Weights of a small transformer language model.
Size: 9 layers, width 640, 15 heads of 64, MLP 2560 squared ReLU.
Architecture: RMSNorm before each block, rotary positions, normalized queries and keys, some layers without attention, exclusive self-attention.
Each number is 500 + 40 x the weight over its row's rms, rounded and kept within 0 to 999. Layers, rows and columns count from 0. Numbers have three digits each. The size before them is the row's rms in percent of the matrix's.

# up: layer 4 MLP up, 2560x640, rms 0.0378, rows 2350-2419, columns 200-239
# down: layer 4 MLP down (transposed), 2560x640, rms 0.0328, rows 2350-2419, columns 200-239
up2350 099:507444444469500514521451496442541520508508508481485481521383573523563527505577533515483487409501481557520509411488502517
down2350 100:494454509538452502468526579478534530547497541439582499473409437493458474450517492472524524490493514446459477513541423503
up2351 092:456443455499426472499492522532469472525496491507517559438493514559495587498481497479493513503473483521485521473501550429
down2351 097:548522531478427478522554430576472461478520493537636507507452500499515539395511506558595470529526493526448463526551557480
up2352 099:549506524477481483534502520484544473520512457553540532527500441507488560497538495491561537529472528452537460487461530524
down2352 100:480523529575500513515574492484471542510490524543582491503470559517466458522503512616467552509479506578459472550521495497
up2353 096:483475459461486480507466481449431505430446483474502493463456504489527517397511586472479493443536507506559451524483510452
down2353 101:543506474548444556435467485472510505481447432581439539483413521450488514500534570465478467491471532494484434466481360524
up2354 094:536484518566530523486435467564502506483548523505460503457499465527527470501478474473458452432387466413497486531411467481
down2354 096:508533541550537543543469466496552442578578512570592547500539541516452466481484510508462535548588473470538559535488550427
up2355 096:491474475535565514530512593520424543454481536422512467503480504472499515544522526471515502480486545508526476546506447486
down2355 093:495576426502494484483483513462485489463582568485505546483461573470478477410536536468469527575521463458488526433546481521
up2356 099:532481532488589457486477521502566508496499534470569447549471478533457502380530535512476512423537545498524531488522499473
down2356 098:508502480482491485492509522551547435498521534475495505545531475463533533553599484466521546549506444498540518472510438512
up2357 098:500471506556562464530462485485451480408611533428483560518493506493557493505551539490473506488520485501484579463531507424
down2357 095:507550508509499515519517464461548474527529526488501549552571489476517409503550481503471448452530453511550498473588491514
up2358 102:460536505539534481567503511457544468526606471555481599446495518496511532559476490488452523509573535483524558570515493519
down2358 102:556484494480547527522507570499478507525462542597470505502459473463488511420510513511447466437517517506515506466537418497
up2359 097:525564485473497549552463512469489541527519531462503519560474456495487507526531561503430532440444492511493485444550508587
down2359 098:444520522483560482579437496479531498439567491465501519489594565540478544473570498516473537488535519449501439448436444472
up2360 091:522518504449528513491516493482456526468522429490466519522448417574490462545499515508502519507541431563481514518438526519
down2360 093:520551561535549472521475449474460495534460467439519473503557557490499513505443564571441547489501495499505518467558439450
up2361 101:536506488525528448532498479532564419583489497539435455470424432534498490524509470482454471536522531436431441449530486473
down2361 100:528511556493491589460491491474560504440384466427540561520491490532461478556428465483499481538493443498520535533469363473
up2362 090:534464557542512551508415462471603560457560449562503431514488495484457476497526558413528513519557499485508505475476492484
down2362 094:508487477526529539443445524517533518580554532501526550512498452514472506548541452559439558487471503521509542484526493545
up2363 104:451517441498489478517499549497515426539486472479510470555500455513490444470491503486489447465479482489602511533548510562
down2363 105:370495477464537506538514514412411478521422469565532420534481497562492419559472448437505568473518483547485513448548436539
up2364 107:529339507457446478464539503429512517502449452457550556474499506454427595504512480503527463476486489592471404490520556466
down2364 108:506557456552581517509525508452539566554471453483479547456519546551475469508539518435466467508472435504513537496482546508
up2365 100:465511523567523419471508518503467570576554462446528501556487456470466481454545519467515477516429471436494526504482527451
down2365 104:514545490459508453540414498445450503509471498460503478569461523533484502402550485514567491552482476458492452464472619455
up2366 106:526523406446469469459532494502424567489480493539523498491547482489562452525521514544580505526494456454483491526443493423
down2366 107:504504454517535499586535498502533575510336437507485581510480437466516545513490464480480471469507554483483501598506371495
up2367 107:508497572567544558511480503489502556463556453552481486457492507508539435513487468575518483503537517550493464522512501536
down2367 107:584491483446485511504447500494517473484504438488463418525531565519532503526430559506484435447495461504489518484528407465
up2368 099:502498536552482577492534521438463483506463487496506510516502391489456489489488479522504547459469481522564550473469455499
down2368 101:547506486490502537445488490524487480425447598529420510530527493430472497525541547485489464496548527498476487522481227491
up2369 103:490404462481502463521556538602427458526515556483562501519519482572536540465569474507533465528421552462502528494518507539
down2369 104:492530498549513488486520481534527480504492471494553473468524511406555511509415501529457525438503496501467488477547393539
up2370 097:522508450478482599473438474492456539456560515529575556494514480509499586517426505470483512527454564528503520514466531548
down2370 096:535440529517454580478503552521516489446503426559412482533381496486516541454499515500436474526441550473497489456464447486
up2371 103:453493417504502554438403432498481537482540497454501542543534391488546512469515455470514485537472494491532452490498498505
down2371 106:460525489539503462463496420497544484520444526424506539508445455498531576525468436530473396502499479520485439525504339453
up2372 100:523528454498533511486426594496508624505501528393499424472437486522542522491495463385518456385561456562468503515467513527
down2372 108:494553438490512541474522459494534570547442482540408479492490527489453498510477468491469506580533466494416455459477303499
up2373 102:534467440529469486547451436509493418532482554527478467480500506594510486547473525410466469424423526513478446543465531520
down2373 106:443464501460524546506516503500501574496476488450492448518529593556571557481435604499477443560451501465445522564531408479
up2374 098:535433456494584514502567528472498473463475467582613445560526455503433451406552478530523488552444545483456429481491528496
down2374 099:461503497472476480490519453439516498513495491487510544539490442555544443499486445551488523520476450437479504487458437455
up2375 098:489414496538566474520444517496518503470561438509565556469452529483460504434527510550472509487509501441520467510540518504
down2375 098:502489500526579475533528549457590562560474532512522518485419511511507445478490444561477533514487468431493563423454458489
up2376 097:501483443473604513488518494493485574528489540478546532553527466485562459496491547459515535445448551547551581589452515542
down2376 096:484475587476509456475480472473521532471486477543488515525487495542532467521429510521423532516512518495528480563515461553
up2377 085:514507533463458471496486515447524467540528512457562475484479447578490519431494475479443445505526559496454422537559497518
down2377 087:443497468581453446516539452481498514456533503553508503462477496510450504539473519453463519433538499521523501518521448425
up2378 107:505472561506496502498483512523480560543544484493495498482468439544569503538527519533568469469542476376523480519521509521
down2378 101:451511492455473553469491544434525432497573518512502521518498538501585528524461514425519537561496568503462509435553426468
up2379 111:506504495519516514501457568453524529440471474568546497452534480557483491488495548523417514458480514490455548495486483497
down2379 104:485509552526513515515529496487440590500448533481548494514530462530481482464515412529488471485470481489498491496512453508
up2380 091:531523561496531497508508485449524466426578510502488533467543518495520532512531475485414488464497453447450483403506494515
down2380 092:487559525558467465508479405394497491506495484455503544509493471536505542575539402498482551550544621516502485511501369541
up2381 098:537455485472528478480435462490547455512563503474482514493525413481400506409498497481482516479514509471508487439447546492
down2381 098:468469591525575464543459474550519502457442532526462513516487523497456550439509476526590462489383518534472512460489510523
up2382 100:531441458517525472525445481471494499558504492510455498522518517481483506531495493409474554368522565522511482469491518530
down2382 103:487523596517494520514465457393542456488631550522525504548440388511543474502524476544487504491424532491490517463530456494
up2383 099:458447460448482549485551495507528474542476493537514512482517462541572504485546521542571528522584422503487534469495546499
down2383 100:477550527591468506508460553485587412522614444500469531534459601507514500523528515554529481535511466480500486470414552545
up2384 101:565515459519548507469452516512461545447505577520497533480497500552430452462508455457481485432548438509538476552479505482
down2384 102:489423492484430478497421506571572506513453467532504491468448520433487462400557492483477416484483492430647504570482458472
up2385 101:492467520501517514453469540397493575411521503567492500581467471516493509475470505506554531493551467499501425416497519514
down2385 105:564498497456470631501397450539509544518396479477543509546497526486539560497517497455480485510491510496523515460531381451
up2386 105:522509430593472475486460466431499492616536486427509477452510499494577520536461569439541473461548449512496566442435492456
down2386 102:477519584561492524481415465422528536459471545513507461515549441528517507480471455527511567489538542450504484473512539442
up2387 101:492501483529509499532453524472489489472487558474463480425539447534465500559510507440516525510588567469583469474498520498
down2387 099:503476542520539491442488520572484491603560570531528478526494531483581438410525424516427496554491496549476485463521453508
up2388 100:550497457519515559489502519535513464426513434575479487537532500506485545460476490528499476545479508440489414476510527491
down2388 100:476436516434530515517479480485449530555497525484492535460508539551574463538444418566534437522520514533490476477496463518
up2389 098:506499469536578502496498516519539455549444543552518504485525489569516464520505499453509451507574530470535469467506500466
down2389 102:475479492517524498487497609542468463519400523460516502501520408502483555440457541456523451502507532432528455489521316570
up2390 097:506431498445479533491497551493562474472577516444589501490581511526481470454551493471509531506512540504516546481573499484
down2390 092:517549497493441546507402481476436506574489526537509474518554422402492445452514592467515541490484487541465505537534494441
up2391 089:502438547459499411518503584493468510433480523477452485474538523547498492541519505493411529418560476533505481465493536497
down2391 097:525447483477479462503553534508471491559475532465471452503489494534546533524492519467539562460450465534463441490512447564
up2392 100:543399550452555522558489555443527511510439521522509485513503459514542486467455502524511425503472558490502485573498535517
down2392 103:522497485548461521553516503405510537579490545528520399440459593484508444520529499538503579387485460524536553440545425556
up2393 104:535425502549482528497454501504466520487536504578560455532449433613519492465556497474486477432537496468522450438594532501
down2393 103:503498450547489550485477571401518482500457563488447461568508488483522504544526500447555582498443489542474543489525518559
up2394 102:455495529456495460497477504395500442514611435541559489485472482486523578483468478472492531519524461469496448414459558611
down2394 100:535531524546485462496466498542566421364585577473415522539483491460480518563507534521501532519465532503561434493474466482
up2395 089:432528470465467461497450459516506500528539561450436542445514453520548479470502507438524503487463541499492480487539499487
down2395 089:544529523484499501480450562452560416482540503466490465462472446479481532478522543505483542511477527530522480488460444470
up2396 096:573492511536517501491501566516501430537480478509509488510455499506493479511539478532466434439553536449495497518532517497
down2396 094:439458419434491491499442396488433538521541493544440478481498433549456556487503511468539534592494440487563552523457418451
up2397 098:523554416528488474550502449500504508523544495550411467469446474565476469508441599521510495446498445530464546500453504598
down2397 101:473508519486501498468539531522483555527512529459526548484498497473477463532504504475494609541462517547513521498566483527
up2398 102:564510484461508416501475567531538486491446460579510454452527510554476451551502516409478496519510502492426509527459469528
down2398 102:499546457482528425548526508524536514516529543518451487522566466406559461514476526509411501538503521522499398477542430445
up2399 050:528447438482502573429470487537505518528562431508570486515529496488471506465458448443512486521441533514575516506484598555
down2399 027:498521451500575471439574524489545554501452456488519484466472493457475467502553506429619537531512516466451492498450469478
up2400 092:552486390501470510437482486415479494542511447554505441411532561473530523488576452467504487524531425540471491479457487485
down2400 100:462502517480534578438450475562517507519429502482437523523481494471491522481525499499487505473488571436482468531591232485
up2401 106:483485503522466488490536392381556594494515444427501522541519551523576476479523443505439586490448480476543478484572509540
down2401 103:509522462465425511495541529516472386552425483597469523555553560486541489530452486496488461520507450490529492433476458489
up2402 099:561438430482532459458541610482548494526481471461547471491489550494459424534537562523520477506497540535519476541465484532
down2402 097:443479454585470493479579546470496514530527420482524495507495550549481547489565489470517469526526505543543547489498515538
up2403 098:454434495557458454501487529558545501497483428520526416465490501572504515494531516514474459464516486503456509472529533486
down2403 099:485490459585434507507446544424512507566524527511527554596538420422565496450483508500522429533538544499502426522498530522
up2404 116:511462576472484532535429544458505545578515503452598526538486532596484556459517539515499448511534513499496476457591517499
down2404 111:474502508606468515483517536536563561439510475517499517557508497516456476460499531536457549550484503481479507493504435554
up2405 108:569498415466497500505486531445550474483487480524515524429456523514515488429536488540535504478520520492554544477520502482
down2405 107:493516439563434363550498464448479454574432450534509504532520519520436515471476458497546529450543515493545471528533346526
up2406 106:516522515485554486478515491457572491527450516483493469544539535483518480462514594456490486478597557554556510520555501475
down2406 107:522489437551407460551508576445448466527500457545456442508517492539409598444459519470518543509485481484524496497526486444
up2407 097:502502514527503459546501512449468505500488517521468493433455490515553492467475551515511549453463421475525486460516504558
down2407 098:512474499477428447512560464530486495553418551507555501487492469580408501519524427533552513553540480558524451550515374469
up2408 099:425479542444566560455446539529555468538515583462482580522529498487510526472521519481545481483539488476561379527510530445
down2408 101:480495527494544564457502513494483422454449556481481506545505443516566460501544509463475477460458494482487469592484436496
up2409 105:446402498489465543448512514448585472537523531524540461525491490556437529538555570471503467478547457515541549454489532475
down2409 104:556509408478537511516441488458424497524455474575506519460511475431478462418503574460499507517472515499506458530482474551
up2410 097:463503498509395472471495516436481503520523430578487545512513455596506504475572558425460524519516490508504527527542471441
down2410 098:521529469455495435518515505473524505567457479560497428436527506493480484516471527484467483440542420528466535476497412468
up2411 088:533461446489456574508532471566500550514548519531611482503514414519508524477507547444454538482484505524497508526570621481
down2411 090:508548457523514526420549505493473487555591544484548448510438546451512513548511512528473525556460529537473501549431444523
up2412 100:489547473505393495514479485550507437501518506443531543481517384499427524486499426497443565444440532462524452503558479513
down2412 103:519546577507538475467525532551475444504434527461503515578476473481466427537531506508468468486509432388452513503559401609
up2413 101:513436487576467549517496527536466558516421495536504513509491462515473552552508452473451477549494508448536540502472495465
down2413 095:508432507441428449462497490382500454524486428487499499531497549418528515535557508525501509502475471443536491472474459488
up2414 113:569438447544556483470559501525500526463481479463533486571455551541464497414516501432495465504473483497462437485525507440
down2414 108:503524569494528489461508552496488466491457488511508565571427567539438487509432483429462521504486478512497491531531502460
up2415 096:532460456543441460533512536480501523523455537554591468465505568538493440526499545463463486503452485472552551459492491502
down2415 100:474522523401550521502431573466539418482440493454420545492556505458501513467551508480555533501492475468465519515525423498
up2416 089:561464488481500519438490512472520441492505533450539499427520492522464508395525498457501517461537522506529545506493530527
down2416 091:484499503441483413537495516528482440515416504464518515507513463512498498526527477555492572507542475443434542512556452544
up2417 100:468512508484510500496500521510503460517501499455509547571375536561530549393531533505533524577487527492555449523440515472
down2417 101:391509493509490527575530536481479502531501559503521495505540456460473484491482576395461489522503458541438565484479469495
up2418 100:520462510563532501496498526510514480425496444570536510501578497518537502443539498476490435497534480429579492474486499504
down2418 101:485449502467491536463467473506502514548571594472537493509473410448483529521504545476567509487503487473516572473496530439
up2419 094:518459562544518490506518478538490475604540540492541514499493469450469552454516506499466490522483483425595457497461532431
down2419 093:424521415514463470514495439420515490547493516492435552478549568488610477537466503525527455479517420469435465494500422535